Weights of a small GPT-style language model, trained from scratch on English Wikipedia.
Size: 11 layers, width 64, 2 heads of 32, MLP 256 GELU, vocabulary 890, 0.624M parameters.
Each number is 50 + 15 x the weight over its row's rms, rounded and kept within 0 to 99. Layers, rows and columns count from 0. The size before them is the row's rms in percent of the matrix's.

# q: layer 5 attention query, 64x64, rms 0.303, rows 52-63, columns 32-63
# k: layer 5 attention key, 64x64, rms 0.303, rows 52-63, columns 32-63
# v: layer 5 attention value, 64x64, rms 0.186, rows 32-63, columns 32-63
# o: layer 5 attention output (transposed), 64x64, rms 0.236, rows 32-63, columns 32-63
# up: layer 5 MLP up, 256x64, rms 0.198, rows 0-55, columns 32-63
# down: layer 5 MLP down (transposed), 256x64, rms 0.194, rows 0-55, columns 32-63
q52 086:52 79 49 58 70 49 64 51 38 33 63 55 49 34 57 49 43 40 53 51 71 67 81 79 39 32 78 45 40 62 44 21
k52 090:69 50 26 57 77 60 50 77 52 21 65 63 59 55 47 40 35 59 55 51 55 26 38 70 36 51 72 42 21 47 56 27
q53 073:42 56 24 70 66 58 46 58 65 15 51 50 34 56 78 46 62 59 68 37 53 44 35 51 31 38 47 58 39 60 66 56
k53 076:55 41 36 57 53 64 26 71 54 41 53 47 64 23 50 70 65 88 50 36 77 57 36 42 37 70 53 47 59 39 46 43
q54 068:18 54 71 47 42 63 39 70 48 41 27 47 34 46 40 73 60 83 56 64 69 78 68 63 52 44 72 59 73 51 22 52
k54 066:51 55 39 33 48 85 68 24 59 05 49 58 30 38 42 62 66 50 35 48 38 44 59 54 51 52 58 44 42 47 55 56
q55 066:26 69 63 30 40 61 47 52 51 39 52 64 35 54 63 79 58 42 54 58 66 53 68 28 41 36 30 51 69 07 33 52
k55 071:16 48 65 38 45 32 30 49 52 13 60 38 28 27 54 79 62 80 43 46 65 74 51 51 45 42 30 51 59 58 85 36
q56 070:56 48 48 85 60 64 38 43 78 30 54 83 70 32 85 42 34 35 63 38 46 44 50 59 35 44 54 42 40 52 72 47
k56 070:58 37 48 51 62 48 70 69 75 60 68 50 62 64 93 41 38 50 59 25 80 41 37 65 05 46 34 42 47 58 46 25
q57 078:33 55 55 58 62 59 51 53 68 29 48 45 56 65 36 59 44 77 25 38 71 22 37 58 55 70 66 52 18 54 66 56
k57 085:43 57 78 50 26 56 39 40 58 51 65 38 77 16 46 58 82 58 37 50 74 66 49 68 65 56 64 58 42 51 34 76
q58 069:32 61 48 48 46 43 47 32 62 60 28 30 67 49 74 43 59 20 45 63 52 59 27 28 69 32 38 58 50 39 44 58
k58 071:38 60 33 32 51 34 70 53 66 50 34 51 52 52 83 73 55 51 54 23 24 66 51 39 77 49 45 77 55 61 24 63
q59 066:35 42 45 34 32 51 53 52 43 42 72 68 66 71 51 37 90 57 38 54 46 49 35 62 44 13 52 40 48 15 75 81
k59 072:20 51 73 66 34 33 48 56 67 38 37 80 32 48 62 24 75 54 41 30 59 55 58 60 60 24 44 38 58 37 46 68
q60 076:44 69 39 43 44 73 61 47 51 39 58 31 40 64 42 32 70 62 56 44 47 65 61 45 43 23 08 46 65 49 42 46
k60 070:33 60 77 18 47 70 40 43 66 25 68 34 74 58 55 46 52 52 64 40 57 49 37 45 58 07 35 58 49 46 76 63
q61 084:33 39 53 46 49 61 57 60 46 50 73 31 77 48 65 69 63 73 50 65 49 28 15 45 62 45 53 63 07 53 60 51
k61 101:29 30 64 40 33 50 60 44 60 78 47 54 70 59 50 38 73 81 43 53 45 49 47 59 75 40 57 44 45 50 42 74
q62 082:72 56 59 65 43 58 64 55 55 49 34 73 14 51 81 53 49 44 30 13 51 52 60 51 68 52 50 56 44 46 31 66
k62 080:67 74 30 77 53 42 60 26 43 34 59 62 35 35 44 43 53 31 40 71 34 87 65 52 33 36 34 53 57 47 50 69
q63 071:34 66 59 48 64 50 19 60 56 58 42 62 59 56 54 26 58 79 56 51 63 63 33 45 81 38 52 54 51 45 58 29
k63 085:18 69 42 66 48 48 55 36 47 65 24 72 72 35 58 26 62 45 40 59 52 57 61 38 51 33 61 48 29 57 48 41
v32 094:44 35 63 62 40 35 58 47 94 33 61 62 68 38 64 42 57 55 23 35 45 25 15 87 37 79 51 41 38 46 48 59
o32 092:85 45 40 65 71 46 56 42 41 44 47 57 00 42 34 66 40 35 54 59 46 59 65 33 59 45 42 54 59 44 37 47
v33 111:73 43 55 48 39 45 67 98 50 32 53 49 51 26 69 50 60 68 41 48 49 63 63 36 61 45 48 67 89 50 38 62
o33 102:28 41 42 47 59 37 46 21 59 46 26 63 50 53 48 55 31 38 58 46 38 50 65 63 47 39 54 42 28 57 57 37
v34 107:41 45 32 19 29 52 56 59 36 47 68 49 57 55 70 62 46 19 49 48 41 54 67 43 47 59 25 38 75 39 57 45
o34 100:53 57 72 66 30 49 40 42 60 44 29 53 43 52 43 37 65 59 49 66 43 55 50 45 74 51 93 44 50 51 47 65
v35 123:56 67 54 55 40 38 42 64 66 49 71 61 76 41 57 43 41 43 41 72 26 56 60 47 28 17 43 52 51 41 35 44
o35 100:42 46 76 40 61 39 54 43 63 73 25 26 32 77 46 55 39 42 69 48 61 45 37 41 47 63 40 65 42 57 46 35
v36 103:42 70 53 47 60 34 52 56 41 40 59 63 47 41 69 03 65 52 47 66 51 36 48 64 64 23 56 54 58 59 47 25
o36 087:58 43 61 58 24 63 50 54 67 52 59 53 43 78 20 81 32 34 60 34 33 70 49 57 48 70 65 45 40 39 52 64
v37 090:43 45 42 26 34 46 62 32 31 45 47 72 48 46 51 69 40 46 51 56 00 52 62 43 50 35 49 44 57 60 29 55
o37 089:53 62 54 67 62 58 27 86 49 30 67 61 42 36 54 59 56 68 68 71 73 40 59 49 39 82 48 70 60 59 61 34
v38 113:71 45 24 54 37 39 73 48 75 84 62 52 58 36 56 51 47 20 44 45 70 57 58 39 66 59 49 78 50 64 52 49
o38 096:21 55 46 32 52 91 45 37 23 48 50 61 53 63 30 64 55 78 48 62 43 25 60 69 59 43 53 36 26 27 41 57
v39 103:44 28 54 32 54 60 48 34 37 32 94 47 25 37 56 39 64 29 49 44 35 40 50 49 60 32 34 53 52 43 66 63
o39 089:71 61 47 77 46 57 49 65 63 44 39 60 39 36 60 86 54 46 47 49 52 51 44 39 50 80 61 22 58 37 46 47
v40 112:47 51 36 78 38 31 22 76 38 54 43 73 44 36 53 38 39 38 70 46 25 36 32 38 34 41 78 33 61 46 74 62
o40 107:46 47 64 48 40 57 64 09 77 62 60 37 44 58 58 73 43 30 19 47 61 61 61 58 59 49 26 61 48 62 32 49
v41 109:62 32 41 37 39 67 56 31 34 68 58 36 56 75 34 31 33 78 58 34 42 42 71 27 72 55 35 60 30 37 55 52
o41 089:47 69 59 65 74 28 62 74 22 36 43 41 62 27 53 59 51 23 47 62 67 54 34 75 44 67 49 48 50 67 47 49
v42 117:48 36 58 68 27 44 42 55 79 36 46 51 62 37 66 55 44 39 80 51 64 41 53 54 55 38 48 35 09 49 65 63
o42 102:64 76 55 46 87 50 56 50 20 64 50 52 31 43 35 30 53 66 26 50 50 60 48 44 43 53 51 74 66 44 52 43
v43 107:70 32 40 70 67 64 67 32 56 10 36 32 60 13 63 44 46 35 34 50 39 40 66 20 24 40 42 64 53 52 44 69
o43 101:35 53 63 38 36 30 60 44 42 68 51 56 47 45 41 50 69 66 33 43 76 64 14 58 56 65 62 60 26 42 51 42
v44 098:57 40 52 74 49 36 45 71 46 43 54 48 20 66 43 55 20 50 46 46 50 54 37 79 43 62 59 50 71 59 62 72
o44 101:49 58 59 19 50 67 52 53 59 71 28 39 76 53 61 71 62 59 54 48 39 39 40 29 52 10 52 55 27 57 34 41
v45 099:40 55 20 48 43 43 18 61 66 66 65 17 32 42 55 45 61 67 54 54 62 61 40 37 79 41 30 39 45 44 52 57
o45 081:40 54 64 66 64 52 64 49 44 50 28 76 75 39 49 59 36 51 51 50 45 40 56 74 17 47 65 58 67 61 54 56
v46 087:87 25 42 60 37 63 75 42 38 60 46 71 64 49 36 34 33 60 62 55 48 86 61 74 59 62 29 47 58 19 40 55
o46 083:25 61 61 46 75 40 68 53 38 43 36 28 45 57 63 64 63 16 58 69 40 30 37 56 54 47 64 50 58 43 36 59
v47 106:25 65 53 58 67 33 43 30 43 49 65 66 67 67 56 59 54 50 85 59 54 67 44 64 85 50 50 72 43 41 46 43
o47 091:44 45 66 44 46 55 58 72 44 56 65 50 40 50 39 40 39 57 45 37 39 45 65 13 27 45 39 14 41 67 66 80
v48 100:53 72 50 67 59 32 17 51 84 80 49 37 67 62 70 44 57 61 72 33 48 65 78 55 51 25 16 39 57 41 67 26
o48 085:47 43 72 36 35 54 33 57 38 57 58 37 51 46 37 69 59 57 41 80 46 18 57 41 43 79 65 58 59 53 41 66
v49 099:60 40 64 60 37 65 61 79 75 52 57 32 50 47 43 57 27 77 32 28 41 62 48 70 32 57 43 42 46 36 62 30
o49 086:51 44 37 15 56 32 62 18 45 59 32 42 56 58 49 48 76 40 53 48 46 42 43 51 86 35 61 48 60 42 38 46
v50 091:73 52 67 42 68 58 54 31 41 34 82 50 50 53 28 74 52 47 16 46 80 49 66 55 32 70 32 32 44 58 49 66
o50 085:56 52 19 69 42 21 63 42 31 59 32 50 70 42 52 28 50 46 65 64 43 50 30 41 63 55 29 63 27 58 60 33
v51 108:35 60 55 55 67 71 45 50 44 62 34 58 61 45 64 43 61 29 35 48 55 78 43 74 38 65 70 36 44 60 80 71
o51 098:83 32 47 38 28 44 68 38 50 55 41 38 56 31 55 60 38 48 72 41 71 38 49 41 57 55 44 71 17 69 34 37
v52 104:34 28 50 50 49 37 35 48 50 35 61 44 86 48 60 57 37 45 55 55 37 64 74 26 22 66 63 62 59 35 57 47
o52 091:56 51 67 62 68 33 61 48 47 54 54 50 15 75 45 38 58 58 54 57 75 61 65 84 58 36 42 22 40 75 24 69
v53 105:64 38 43 46 19 29 55 68 60 57 35 62 55 49 10 54 36 53 56 40 44 38 56 55 39 47 46 43 40 59 53 75
o53 089:36 72 45 43 69 58 66 50 56 29 59 42 35 77 65 44 63 50 52 49 66 59 33 59 55 56 36 72 60 51 59 20
v54 103:69 50 46 34 56 59 45 38 62 37 58 43 71 39 74 32 28 53 70 60 65 36 52 62 55 34 43 53 36 64 62 45
o54 095:27 64 41 71 42 35 48 36 29 56 48 44 34 33 22 46 46 52 24 45 58 61 41 36 45 59 58 70 60 52 44 63
v55 101:35 05 45 58 50 20 49 38 58 50 53 52 36 57 64 59 46 26 52 34 62 56 32 22 55 43 39 25 32 50 66 32
o55 086:58 99 69 75 56 54 75 40 31 59 59 56 76 29 47 36 62 56 49 39 39 58 46 62 36 59 31 67 44 58 23 54
v56 106:64 80 42 58 43 60 37 39 78 67 56 66 60 57 58 48 29 44 39 41 67 70 58 50 55 75 31 76 45 24 33 42
o56 092:38 17 62 19 43 49 61 48 48 36 64 39 42 60 46 55 70 45 52 63 34 14 30 43 36 41 60 35 60 75 55 64
v57 099:67 62 31 57 39 60 54 41 71 60 47 39 44 58 60 70 54 62 58 61 27 54 33 58 58 56 50 76 66 62 46 53
o57 092:50 36 78 55 72 43 65 45 50 46 56 76 35 41 55 58 59 25 63 60 55 27 74 67 44 55 48 50 75 52 56 53
v58 117:50 26 43 51 60 57 56 64 57 47 47 75 53 51 42 40 62 44 44 37 52 52 37 55 84 33 42 66 42 40 68 62
o58 107:45 55 45 47 61 66 67 56 41 51 66 41 50 66 43 61 05 57 57 65 49 54 59 67 22 85 50 32 69 61 30 28
v59 123:38 64 48 40 50 60 53 55 36 47 24 47 62 44 51 62 42 42 51 29 41 63 76 63 53 56 63 51 28 80 45 74
o59 096:75 49 38 62 46 39 41 47 40 46 69 62 23 49 52 64 48 78 35 67 68 41 43 46 32 52 48 44 74 40 53 20
v60 098:64 57 29 39 47 39 59 39 46 75 58 47 76 60 87 78 38 25 59 27 52 29 47 33 40 58 40 24 73 49 39 55
o60 086:33 61 56 43 44 55 42 42 39 28 54 63 47 43 22 22 62 77 47 73 53 51 50 50 81 39 76 76 31 54 39 81
v61 105:32 71 52 36 14 57 35 47 51 46 58 51 59 43 70 36 43 53 23 37 38 37 54 51 33 74 80 60 63 56 44 42
o61 091:81 31 43 64 73 44 62 43 65 68 35 43 35 74 57 57 65 55 55 81 65 61 51 64 48 36 25 48 34 62 77 50
v62 108:16 34 51 34 52 55 62 35 67 62 29 44 43 69 78 49 35 53 52 49 75 63 52 52 47 36 47 52 39 36 60 38
o62 092:57 48 44 61 45 41 51 53 38 28 84 47 63 57 45 54 67 30 39 43 45 13 39 59 58 47 55 53 48 35 17 70
v63 104:71 75 41 45 31 34 30 42 55 56 58 34 56 52 31 56 58 34 54 37 39 76 50 49 60 75 53 62 70 58 32 48
o63 103:23 43 36 33 52 62 59 38 58 74 23 42 46 14 51 35 66 67 49 58 43 44 47 47 64 40 47 45 50 41 70 66
up0 094:77 53 57 23 27 15 41 53 46 63 59 48 39 55 48 46 28 55 40 33 75 66 33 63 51 80 77 41 76 45 38 57
down0 100:64 75 44 93 63 57 63 47 45 65 70 73 38 53 41 58 72 32 53 69 26 44 53 56 52 43 45 35 43 60 28 54
up1 110:81 40 42 50 62 35 52 29 35 79 38 46 47 36 40 07 52 75 47 35 69 29 59 44 45 58 42 38 59 50 51 76
down1 107:36 63 65 24 76 18 43 36 59 55 60 48 53 66 63 36 74 46 44 58 57 57 64 60 46 56 35 58 39 30 41 42
up2 109:42 67 63 76 68 60 77 47 43 74 48 61 23 72 53 59 43 51 29 36 64 55 32 45 63 48 92 40 74 64 78 50
down2 097:47 66 44 47 44 43 47 60 46 70 28 45 58 41 52 35 47 52 79 60 68 63 59 30 51 42 28 65 24 40 45 47
up3 110:39 99 58 44 59 34 48 28 70 57 30 42 46 77 56 62 57 47 48 44 47 68 58 43 53 53 31 40 29 38 35 48
down3 096:56 21 55 41 53 39 39 25 67 62 63 60 54 28 27 37 25 58 41 65 42 22 60 47 72 53 59 43 72 73 90 49
up4 103:61 55 46 50 42 77 45 30 71 51 44 49 77 41 30 37 35 35 53 33 56 84 60 56 53 42 55 46 34 37 72 52
down4 095:87 34 50 38 38 54 55 60 32 23 75 41 16 28 55 27 42 55 48 39 27 32 50 76 64 41 53 33 54 25 57 55
up5 106:47 20 47 52 37 40 47 69 24 70 52 49 49 55 31 81 67 67 73 72 46 48 41 44 41 28 26 35 42 43 68 46
down5 099:40 54 57 22 38 23 45 56 85 49 47 15 54 52 62 73 39 42 50 58 34 35 69 47 65 66 48 63 76 08 65 80
up6 098:61 75 50 54 38 47 34 68 55 53 36 34 40 33 70 57 31 47 66 65 30 78 51 61 28 52 52 35 34 55 50 56
down6 092:52 29 33 48 60 64 58 60 55 51 59 55 46 72 36 60 59 47 57 26 42 49 62 26 32 90 18 47 70 56 62 56
up7 095:48 58 68 62 36 68 62 42 49 28 62 41 52 48 38 49 32 51 44 50 40 63 53 36 69 71 28 50 63 48 26 46
down7 094:60 49 43 26 54 73 45 42 63 61 55 74 89 64 53 61 58 73 47 32 78 35 41 41 58 57 64 40 63 45 35 47
up8 101:61 58 65 69 72 41 70 44 83 44 72 50 54 32 21 51 50 49 41 50 38 53 51 68 76 54 56 49 66 57 55 38
down8 105:58 70 37 20 73 38 37 66 56 37 33 34 58 40 65 53 35 72 50 44 63 49 92 44 50 52 34 08 57 51 31 31
up9 111:59 54 23 40 46 43 39 39 49 93 41 56 30 43 28 59 28 84 61 52 56 62 47 29 38 60 63 54 60 75 47 51
down9 110:54 63 59 73 60 65 39 52 48 59 36 38 62 53 39 52 47 48 80 24 35 49 65 82 43 39 54 48 36 73 32 33
up10 091:47 27 61 09 48 61 47 71 43 57 78 44 59 50 54 54 28 68 31 67 57 65 79 27 62 32 60 69 57 54 36 61
down10 069:47 39 55 29 34 58 76 47 54 56 65 55 48 67 76 42 77 68 60 36 71 33 75 55 36 58 41 37 48 40 32 77
up11 098:68 63 63 72 50 67 67 86 62 55 36 78 65 46 37 59 67 34 44 57 57 63 24 44 52 48 62 56 45 64 41 25
down11 095:69 54 78 18 49 41 38 30 45 68 87 45 85 49 38 71 21 52 32 35 31 33 56 67 46 36 32 35 47 72 43 64
up12 110:69 47 21 60 32 25 43 74 48 58 35 62 63 41 70 44 45 59 43 81 25 69 41 47 62 59 22 55 76 47 33 25
down12 109:30 40 39 43 65 62 75 57 51 38 58 55 68 54 33 70 78 51 59 73 15 70 51 59 45 60 47 51 64 17 42 31
up13 099:45 63 35 82 31 49 52 00 58 69 63 72 77 42 66 53 52 55 42 60 53 61 40 40 38 70 51 41 51 36 67 68
down13 101:51 72 64 32 70 63 43 73 29 37 61 19 40 64 49 32 52 67 71 37 32 38 24 60 55 26 42 40 57 58 21 69
up14 108:56 25 63 41 14 48 54 46 58 37 63 44 52 30 75 71 50 46 67 53 74 67 41 33 48 52 61 48 30 61 59 75
down14 111:73 39 48 72 23 21 62 88 43 54 50 42 42 39 21 47 46 48 48 52 09 50 61 37 48 27 64 46 35 48 37 43
up15 084:41 49 57 26 72 55 63 23 40 45 42 64 57 64 38 57 65 62 81 51 65 27 84 45 53 31 48 57 53 56 53 70
down15 100:53 64 26 56 23 60 50 64 46 60 36 57 58 45 46 40 54 71 41 46 65 46 41 29 59 61 78 47 59 66 51 45
up16 107:63 39 58 61 44 16 43 72 40 58 57 44 50 40 47 40 73 76 42 74 38 48 45 47 57 19 66 22 48 54 52 26
down16 102:52 61 45 31 51 63 59 47 76 33 50 46 37 62 64 67 38 70 48 33 69 44 35 53 30 57 36 70 56 39 47 65
up17 097:45 40 44 72 69 34 41 44 43 56 63 66 42 35 52 55 85 42 54 25 49 42 61 68 65 37 54 63 48 54 60 50
down17 102:55 57 57 72 66 58 53 68 30 57 52 60 71 45 47 88 78 47 56 42 42 64 53 71 52 38 44 42 35 33 27 60
up18 097:22 37 50 66 59 41 40 76 32 71 56 74 63 60 51 31 64 61 42 37 70 56 46 27 55 46 18 60 53 50 70 64
down18 105:63 50 65 69 53 34 39 23 49 38 55 54 30 54 33 57 37 57 75 64 10 50 42 46 53 47 53 43 44 62 43 38
up19 086:49 42 44 40 68 48 65 86 34 62 58 46 75 43 33 44 61 47 62 57 56 21 36 57 51 47 26 48 62 45 73 44
down19 083:52 49 56 91 61 48 45 32 63 29 69 76 15 40 46 46 60 51 60 64 28 64 40 55 67 62 60 75 34 32 51 80
up20 098:44 67 44 67 34 65 31 60 78 40 40 30 55 29 51 52 57 41 54 49 33 56 48 56 38 45 41 30 55 32 40 53
down20 095:52 74 43 46 52 53 59 42 56 65 51 56 51 62 31 41 60 62 51 64 61 25 44 36 65 50 46 40 57 48 35 63
up21 099:15 83 42 73 54 45 58 48 30 62 32 61 39 56 30 38 36 46 67 40 36 53 39 56 92 48 56 39 44 49 44 48
down21 107:79 17 28 68 72 20 46 60 54 58 21 59 64 68 45 71 61 41 36 54 53 38 32 26 53 37 54 52 61 68 53 49
up22 107:35 82 46 49 48 38 60 46 46 30 42 50 68 82 40 39 47 75 44 69 66 88 13 39 34 33 43 56 59 60 57 50
down22 115:51 78 49 41 57 43 66 34 32 39 47 59 53 55 36 54 32 59 37 41 41 60 52 34 33 39 35 71 31 26 80 42
up23 104:39 49 69 56 36 39 52 39 46 57 58 46 69 46 44 57 64 68 49 59 63 55 42 61 35 48 66 43 42 46 46 18
down23 096:51 63 36 62 41 54 54 55 53 92 44 64 65 47 59 48 76 61 72 50 56 66 66 39 63 81 23 54 38 50 45 44
up24 093:59 32 57 58 37 47 44 77 51 53 70 60 47 60 34 50 58 42 30 52 61 40 40 66 45 42 59 36 84 43 57 64
down24 087:55 50 57 29 21 78 44 45 17 53 60 52 50 54 45 61 45 69 60 46 72 42 44 52 42 36 39 80 57 51 43 35
up25 103:75 23 43 48 62 53 29 44 40 59 63 36 52 54 48 91 79 59 54 35 75 55 35 53 45 47 40 53 71 64 37 54
down25 100:29 55 53 29 41 45 41 35 55 55 78 45 22 45 53 90 66 70 40 43 65 45 62 41 55 48 46 75 23 73 46 55
up26 101:54 69 74 53 43 43 49 50 35 33 72 36 47 46 79 58 39 57 23 56 40 57 45 56 70 51 61 36 75 60 35 45
down26 109:53 48 45 32 71 57 43 85 43 21 24 65 46 79 73 48 43 48 79 58 59 70 56 63 48 63 55 55 51 43 42 56
up27 105:52 38 43 66 44 78 49 61 29 53 39 34 58 48 46 58 56 37 51 42 00 48 66 48 47 42 43 44 59 30 44 60
down27 098:43 40 60 38 41 53 50 23 44 71 58 32 65 50 60 73 56 86 54 50 51 62 53 57 60 54 29 51 44 58 64 62
up28 096:40 56 35 39 43 27 72 36 50 54 33 54 55 58 29 39 39 55 39 25 44 43 32 24 49 56 73 35 36 66 57 43
down28 088:59 71 31 41 61 35 73 58 55 33 87 50 36 38 56 26 49 40 65 87 28 63 48 54 39 50 42 82 60 43 63 37
up29 095:45 61 60 52 37 50 63 29 50 32 50 51 63 52 53 71 27 96 56 74 40 65 33 68 37 55 39 51 53 40 72 58
down29 106:70 71 47 69 58 58 53 48 54 45 52 56 39 66 62 16 56 43 44 22 57 61 30 60 38 57 44 44 46 37 56 49
up30 091:79 58 60 49 46 27 62 60 46 72 45 34 34 66 63 53 49 60 51 63 34 50 26 49 72 34 53 24 71 23 50 45
down30 098:60 27 32 68 48 53 35 57 64 34 85 45 55 33 33 47 70 43 84 46 47 81 69 64 53 47 55 70 37 50 54 43
up31 114:33 30 47 72 42 71 56 53 21 54 50 47 79 45 30 41 51 36 54 38 59 58 71 51 53 34 39 49 71 27 48 57
down31 125:74 48 39 67 72 35 38 45 52 74 44 61 87 50 46 65 45 53 54 63 60 56 63 69 66 37 37 64 56 63 71 44
up32 122:54 42 67 67 55 61 50 51 44 70 73 54 74 28 28 57 56 38 44 53 65 65 30 55 32 43 48 22 24 64 32 58
down32 111:53 65 50 46 55 63 51 48 56 46 61 79 56 40 59 33 16 62 72 50 52 95 24 51 47 58 65 56 54 37 45 34
up33 107:50 44 72 44 71 49 60 18 35 33 50 64 69 44 09 52 87 60 30 44 53 65 37 47 30 28 26 44 61 37 51 29
down33 116:48 74 51 45 39 37 89 64 53 72 52 17 57 59 57 54 26 52 56 57 38 41 35 39 52 54 63 67 47 74 52 44
up34 095:45 67 44 59 32 28 74 42 35 41 30 39 57 60 61 21 61 42 47 61 46 46 42 47 65 61 60 33 65 45 66 53
down34 103:51 51 50 06 70 85 43 26 65 56 47 57 53 34 76 73 45 74 41 45 53 54 53 67 51 38 41 68 30 55 36 56
up35 106:45 67 64 49 21 22 59 55 52 66 61 56 74 63 59 18 39 57 48 62 50 59 64 37 57 56 36 52 42 39 13 32
down35 107:49 33 50 46 51 69 54 62 33 10 27 39 58 44 55 81 59 66 46 35 57 47 38 45 35 46 45 50 18 47 46 88
up36 113:25 64 48 33 29 51 51 64 41 71 52 46 33 66 53 54 23 44 42 73 55 39 54 58 61 79 39 52 24 41 35 69
down36 114:53 23 71 64 60 55 55 61 26 44 47 48 60 85 64 49 61 36 30 51 57 32 64 63 44 30 50 28 48 49 57 68
up37 089:23 63 72 47 66 61 22 58 51 73 51 73 44 35 44 54 38 48 50 74 55 67 58 43 36 63 40 68 70 49 62 28
down37 090:60 29 20 68 44 37 61 57 49 30 45 21 36 52 42 39 62 16 48 39 60 63 49 68 66 35 55 32 39 51 49 65
up38 108:64 71 64 61 24 64 42 38 42 62 65 65 40 28 41 48 55 21 73 65 67 65 53 64 44 50 49 51 58 62 48 69
down38 111:54 75 41 48 47 58 57 51 38 54 29 65 66 16 75 62 59 22 56 56 36 64 61 40 50 48 44 66 77 29 69 70
up39 091:61 47 51 32 28 45 23 66 46 31 43 21 35 35 60 47 52 53 41 59 34 44 33 47 58 28 26 26 65 54 21 47
down39 098:42 25 40 37 62 48 58 41 41 34 39 60 42 58 39 47 62 50 21 41 60 57 51 40 78 31 27 70 31 32 48 17
up40 103:52 55 65 76 50 25 61 52 31 60 34 23 39 66 27 51 59 38 45 39 18 39 80 58 71 70 46 29 48 50 71 51
down40 108:46 68 46 69 23 40 45 55 30 47 66 64 44 51 40 41 45 48 46 42 28 41 85 33 52 63 28 51 42 58 29 45
up41 086:33 46 45 66 55 53 64 47 57 53 57 35 24 51 49 32 56 42 41 67 56 71 32 48 41 52 45 57 52 17 76 65
down41 082:65 32 58 71 65 27 54 44 50 61 57 57 52 72 68 41 48 56 46 41 50 41 48 29 54 60 57 50 64 66 32 57
up42 089:34 78 67 52 68 60 51 49 74 51 36 33 53 60 54 54 55 42 49 42 74 80 48 69 52 27 58 42 47 62 84 55
down42 073:40 28 60 39 51 36 52 73 44 67 53 69 40 51 53 54 57 65 45 53 58 51 77 71 58 53 82 58 39 71 18 65
up43 112:32 57 50 11 43 46 67 63 40 46 41 60 47 25 36 44 68 26 44 55 38 47 59 41 34 52 35 57 51 45 50 59
down43 116:64 49 68 55 30 48 37 25 55 54 37 79 28 46 31 75 45 49 53 62 47 52 43 52 41 43 43 47 57 40 61 80
up44 103:33 43 51 32 25 47 57 22 49 31 68 34 62 44 63 41 22 31 41 51 44 56 49 50 38 63 47 67 65 61 35 39
down44 095:76 61 26 48 45 82 59 47 43 63 43 64 66 60 31 27 62 59 51 56 24 41 64 38 30 49 71 37 54 48 62 73
up45 097:25 54 41 42 56 42 37 64 55 85 55 33 51 18 55 26 63 65 59 68 48 33 57 36 63 45 36 38 26 50 28 34
down45 092:61 42 42 60 60 54 56 43 38 59 25 59 38 36 82 41 51 56 46 50 48 40 44 56 68 36 53 73 53 37 48 58
up46 101:65 44 45 65 29 32 52 67 70 73 49 24 52 62 06 55 48 58 29 50 41 66 50 47 72 43 54 59 38 35 44 80
down46 103:57 38 46 31 47 49 45 54 43 33 41 53 44 58 70 27 50 43 32 57 32 50 39 77 22 74 46 48 70 36 55 61
up47 080:49 48 24 43 43 57 43 71 60 13 50 69 75 55 62 35 42 47 38 49 47 59 36 53 79 47 52 50 70 61 40 29
down47 084:44 59 31 54 62 18 60 36 48 40 37 62 45 41 42 31 35 57 64 52 45 55 68 82 44 53 57 61 57 33 39 68
up48 098:66 59 48 38 58 38 55 30 50 59 61 31 47 40 44 55 92 15 45 27 45 34 74 33 70 49 53 31 23 61 38 50
down48 102:33 48 50 33 48 43 76 75 43 48 31 46 40 46 44 36 63 71 39 71 25 81 45 59 41 74 74 55 47 30 58 56
up49 092:42 66 57 49 42 44 40 53 42 67 55 72 66 60 14 39 55 41 32 33 32 57 45 57 45 69 51 34 90 46 46 52
down49 107:63 25 51 39 26 46 61 61 65 55 38 45 53 32 65 64 62 49 44 74 42 35 45 63 46 29 53 34 18 77 35 58
up50 112:33 51 38 18 42 55 59 50 47 38 59 59 25 09 45 48 53 44 37 70 61 79 51 41 49 72 47 66 25 56 38 67
down50 098:77 41 40 44 35 53 56 51 53 57 21 23 47 69 45 41 51 51 67 49 73 48 37 77 43 26 47 51 54 26 52 53
up51 104:28 65 63 45 54 61 70 45 48 72 48 60 57 49 34 43 68 49 28 67 77 37 45 67 36 29 24 46 60 58 47 66
down51 102:59 39 48 41 37 52 45 39 69 45 33 65 56 36 47 36 66 44 31 77 56 61 51 52 38 42 51 36 26 64 77 57
up52 095:30 74 55 73 48 48 59 52 53 46 55 69 60 50 48 43 64 66 63 60 51 39 30 60 48 54 75 24 64 53 74 56
down52 115:46 44 41 38 57 65 29 35 56 66 65 20 66 66 54 63 27 47 32 57 75 57 44 55 43 43 56 72 34 72 19 53
up53 085:53 57 52 56 45 63 48 46 66 48 74 56 63 32 42 33 39 66 79 44 58 78 54 20 34 29 50 28 44 50 42 46
down53 085:41 26 33 39 51 57 56 54 59 43 50 37 44 78 70 71 80 36 45 74 48 47 48 46 51 68 62 65 67 27 38 30
up54 098:70 79 72 31 63 44 51 37 24 41 41 70 60 77 34 23 62 55 49 56 55 65 30 27 30 31 44 54 45 61 64 56
down54 099:56 59 54 51 55 29 50 29 46 43 47 47 69 40 40 67 42 52 64 10 49 75 43 74 06 61 44 34 50 51 51 27
up55 098:42 82 51 52 37 48 42 50 47 50 58 66 59 47 48 81 78 21 42 48 84 53 25 44 55 63 41 46 50 43 76 49
down55 097:49 47 55 59 48 40 52 18 46 69 50 41 45 48 70 59 53 77 21 39 71 42 47 58 35 55 41 77 40 70 37 57